Part of a small language model's weights: a variant of Adam for these matrices.
Each number is 500 + 25 x the weight over its row's rms, rounded and kept within 0 to 999. Layers, rows and columns count from 0. Numbers have three digits each. The size before them is the row's rms in percent of the matrix's.

# layer 13 attention value, 32x64, rms 0.0578, rows 0-31, columns 0-63
099:496494506508492492510512478517502507497487509482524522486519555548503525496519502529531488556515502499488533519460479441520538563514510499490491447496507515490523500539453440503503495498501513
103:514506496497500491521532476479462514507495465506490557515519492543509515477542535511474508474509494474473480513503522503502565476527513519513523510550484521503499545493523496548452482527456514
106:479495494496532491467492553484476557465489487468521505496496500476512523496526500467498464530479531498524462493478479514481508483496505519496531479442543542532487532493514494479468457522466522
084:512505487501514492492547500518476538491482482445505472464527487492525514514469487512525507523505525530524480525475477457524490490502521490529490535540500458505510488487545542555525481467505455
104:532509446531499496519528457505493512492551508475501506488471505508500526496513546489432545497547536489448531511480514512485473488481514540510478507548526511496487489518497507465484503497514486
101:498515468497466533492474481478519535491502527556458487519511525436545497524511464484499472534542534482451525476489497457513520504500493482511492511510501462517504499466474498508470473509483511
103:513459535493444467527522510486500534460530507472448456497521520529503459512515505518509507538523557518459488511471486507495465500506497498463504522490462507520499490497478530528500522491470490
097:485516521441500506549477527513551487534487533504494520540497537492545488504528516492495505480487479462514474517538525522490463491506500497501498513563496497500473491449470545511504489531513498
092:532479487503504516533482491508506464512521516517486482543431548486507495520498482477483491528504513486497520484524511430538509488546479518472500473509456466507480451510501486514500496537487536
096:533532486464468488544489504519530542521492513492529515501528471521524504487507495500515530529500512488572502476477487495494485539528490510540497518501503565492506480504504542499539510443485493
105:500476498502505496471480499512562550539500550460472507531481517513502508503510449520481445503503481490493485569525524511495457542466530529479496522501482509511491502493503503480477500493517474
100:514521500468444471493478492488529457477505471511530434488506523502519502514526492500524496520496511485432514469496479508493500508472511499527501440452496483536513521475485485495507536545501508
114:485478461496482526464487474502466484501488534476466471505516541441452482505546510501491512457491468489516503522456523520487512545532540501489483529468493529471481496532511514508484512516526501
106:458468502476523519513544525513482458496485492508499487502440497485452481515481490517486531483509513485528496515526482443518517512463514484467504473491490468451525497514513546540491504520475538
101:507498516461507486522480508508461519518509509463469538507444464518522468525474506457494496497464504498471463460509471520500510491539512515516481509496479533463503516489520449469491526514508561
106:508470485507470525495495502544511483501496520535484508484449483516509522482483486509511487525557521522538537488556499521492534518468480490526501529478446492509502512496538467455464474529500475
098:515506499504513463490502498504534518488515520543510537478491487538448524484516494504482492499486455469482513486462499482484435504517521477450496522549526531462501539506489523507524525524523540
108:514478493524563496532480441487484522511513528518501462513502464507526480501513464473498474533482464518490504505481459549490492478544492471492511531472465486498539506520464535518479495519516519
101:567476530511504481544507482519558542471473462457535493478462517507519479498499487481510525489479468507502512524513498502478505497520505534471501532480454510482442510526477505504496513519478489
105:507520486503444492498508546443522537488446471505498523510519471516446507492516449510521475456514502468479474534517508531517542534488497493512504485471490517514501540488485494522490514473487497
098:527479444503492497508520490519511477500477541493486565502550480508488471540462457468447480475520483491480484450473547505482501519485518512503479502501528509495514495494520463532511520515494485
090:516528526511518530516518477529529503501517499507499459536502492519476511471496463509507466516474476462498475506508486495551538485517503491484462472495528506501526461466484516568534435498480493
094:484496517455439514523465481485496502494492467479476507524491497502497480468497512504488543518508509477456489521508488472472496472496513492483470464448513503502527503490517527543494588524476518
109:486505449512493518515485503486493490507473487470498434505520459479452495493501476479482505513491519505479549525502496534510522539459489524508522487553497556473521474514446503501519512474509529
088:526480514498479512521508488502522488514483507481524525452506483442469495484464497478507488500486520522509509494467486472468469519472496474534474553537512545494508537473515447555513493522501465
094:508494486461489479505498492492506527482479530547476486488509538510511454511492494520494504484473515524495532433452544492497539516522511500525564521476471500496473506483502520533472547506492532
104:508482505444450498485510484531479474486488526464472487498523532502508530477493517497486499522503467498510515524482488558508529492519514505519517496498529514540518509426533518512495463510565502
088:502514497509537492441465465465543512521519496519504503518517483473545515460518508503514511512503490498480491516484465476475463496469526474485475543508468520490485559500467483557479485506468503
093:479540435480561524488518476486523539493499496491525479466472526500537493515470508510482528478479549506535494535520511507488514479472533502527517526494519490465494544474485517484464525478498496
105:479494517522504527503516500490554510415480536487478526482529512487517466464462492492454519495470517516500515492498508540508512450490486472482490531472512510502487494467460479516537486495466495
104:516484509493519506512523505492492501507522468514527499512481544523501473492468504509495474488506515496533541529522534509460536505518507566470520482462504543511459532491437472518451488514468497
096:473516500464496501452467508507527479481474507498472501505522525458497512492505540476503556560527514507549508526516483468496507519507509503467499508513466543487466472491526527489545489515459527